config.yaml
d_model: 192
n_kv_head: 3
head_dim: 32
qk_norm: false
init_std_qkv: 0.0229
final_lr_fraction: 0.0
batch_tokens: 8192
seq_len: 512
steps: 11695
Each number is 500 + 25 x the weight over the matrix's rms, rounded and kept within 0 to 999. Layers, rows and columns count from 0. Numbers have three digits each.

# layer 4 attention key, 96x192, rms 0.0653, rows 73-95, columns 0-95
485560474556545508461496504451550490519459480516441543499580447477488460475471571518507459459510544511456468463503529528550559512549497453498493484455556525465468578455435552468520474553476523494463555510415504520512522484518526512514492453532534525516522562508477434493458463489430471518
471503526498513541510494551509479467434511536516503470480503475487476491486549484505490523465469474456511496500541506507489490520491447512527481498500486499497548479537521492523507521525487500534516487511511521473493483505518482497533482523477501516468529513521510492507519535476512496491
549544493529471519515485484509491488508510465537473532516504452477512478475506535502503513531507466512509512495488475540559490524488485487486512483445513522465493532477497518510474507543485495541515499508472510474504480514468481463520504476491518501519493544512522505527482492498487499545
476492489488522555483498545497504485521498533492540468492481493546512487503503519498486479476500485529518488533485525480515483500494474468444500490529494508488492481542479468541481526455462468517491495514537498503469522469511504517487503527494503477503496514481495491489462509520531497532
481503499523511501490481469503527498523509497526488516507512486515520492499465506509500489480510528500515521489502478529492507516532443535492474493496485557478479515514449456492486476525484478509496532542508476492495467485506524490496510507532513507495504549500517490485505525500451513485
494476520523493512513503497491520488493480509513492511457511493475514506493499490485504495486494520527486476525551487456509519516508531495495534499462517477493462529470502516505496478525525458490505521494477512502503504505493514481559522488474510469483520499519514515508552489485506494490
497516501514468503528499492467483468525451469476499520503503482478512479483490520533504484494512514532483511508505508549515538441484488509523508470513485480510469529507525514436475500486517492522505516524511558516492503465506513516500490473493538542532502506439519485495444481490452506528
533552497541508497490529459449545482521475466522445549466555444430492482486447550519534489514530537506452491476514472521532505535543501464504534476456531506491460559435446547473496480523493441513471557500476508550520525484524508511541524457507542514558488521490487476508460475451441485524
498520486510519492537467478492473499486487497498501508519503499538496506499515519499479528482517501515493523544465482509483516496513481500479500488472517499482497532460483499503494474500527453481486512505507503502499483485492509485463496508492483504517498536514488499498483521539489505495
495509495499519474498481496503490486508477513469499472486525540500515511505480516499462493490483499511521518472530485487476495526492524496484465484499457540506528482477479499507526478532529485508504487508501508493487492509516507501488477518518513488516507494454503462483505494479513487521
481482538512473504475522457504498514478507456505488507486499495493511503487513523484522459519498502506520466491469481531499498475478505518478528484510520493518498482522486494485483538523495494482513511493530494489493521511518505520509488467525552481506524519479541510482507496510506500505
506498471478544474481507508464492508520504488493502498540560520492487471527510526451533527498515524531478483489466482485503529525484503458458512498484458498487478518501469490510517518499517520563520498516462458510471543482481478488542516491491479495503535437484512500529496504525519484530
522508441502505512513502501465503527491515478567474519496501466482480470493493536520491485489511532503488503524471501518493490530511505540510514493524530537513503550489500532497505497493510477450480514518459484516485506508478463491508553488505499469516506507520515545479482486475478528500
477566521503507472527460475503504476507520500515502482498477506478528527461470519502462505488522496503476511491518492522496499520508482492490506507492485522481511498491540522476489492484490512470481527511502505518485502487482510456490510515515518516512499508493520492511493511502487516498
493497481490498514483532447481505454480496490503480486520476477438524497513492531518526490498512530511511525515487496468516511533463498507523482482479501480509514518507532478494505503522487477517491507518525501530519482523510497501519512476503514476483497506503464508492496516492456489532
501496462486509474486524527511517488522524489499476473461490473508505471519520466491546491536487562482523510519510507493518510474485496532525517548507470478521500505485516447542484504512509509479454506495523505512515493515521480492453478472498479493534515508504468516514511490487490483495
498461516469462496519474519545472515476515502488532474502440532508466528499546432466498533521492475484534512545519508477478500487454517518524484478525473483525550435535528445517469492457505516537552484500555512454480498512474497486483481531476496484459485469492501530520526530522553492461
508523511505499481482488491453518504482524453503468509488506475493478522503497544468519533515493511494481502517500522532482504507530543491493500480508500480470507501484494462487468515518501496526473523501503514494496521483543516494512474461493519492521482530505476490488509521482438468491
458446491488476526525479497517460495494528525497531484517479511519499512547538461511477506507473474511521510499477476532482451481498496517519447490493511479473486482537513475524504518514486544503495477492498490452517511533506496541538534493460476489492506485513527548502531528505496506515
504478468513484502513447518544492470507510486462530487489496497499519520472510484479501518476501472505517474524532511545484505494471441529520452481509500477486490446488514468512493521466525525493521502496464507480494508519473499505480516528454485453497479509486501539499540512501512559475
508467491489482510517486522494500481490518504497511499531485519532475491502525472493477496484474459443501518506548515496494497498505494487525485488542456484546484500532516525524507521531491489502480471506528470490493475517464502533501488527511504535493473470498504464473521515508494484528
476522470520514466478515490518480491520436518440465518496572511498537477476493498485514467532490490495481450458521484505481515506508522496491533531492509485527479507490468480511479501505488472472506503512467494498469489511525519496528491514501475516534503502470510468529504477470486478500
495508467536515524494454479497500504471470523509495508501487521491519488495492494524505506524517498490503508510492509480467499505528526502476449480524478512489534512517499509488534521507493477479571477476505513495537504529538524483495497497504508509465500498512479466472470498487485526483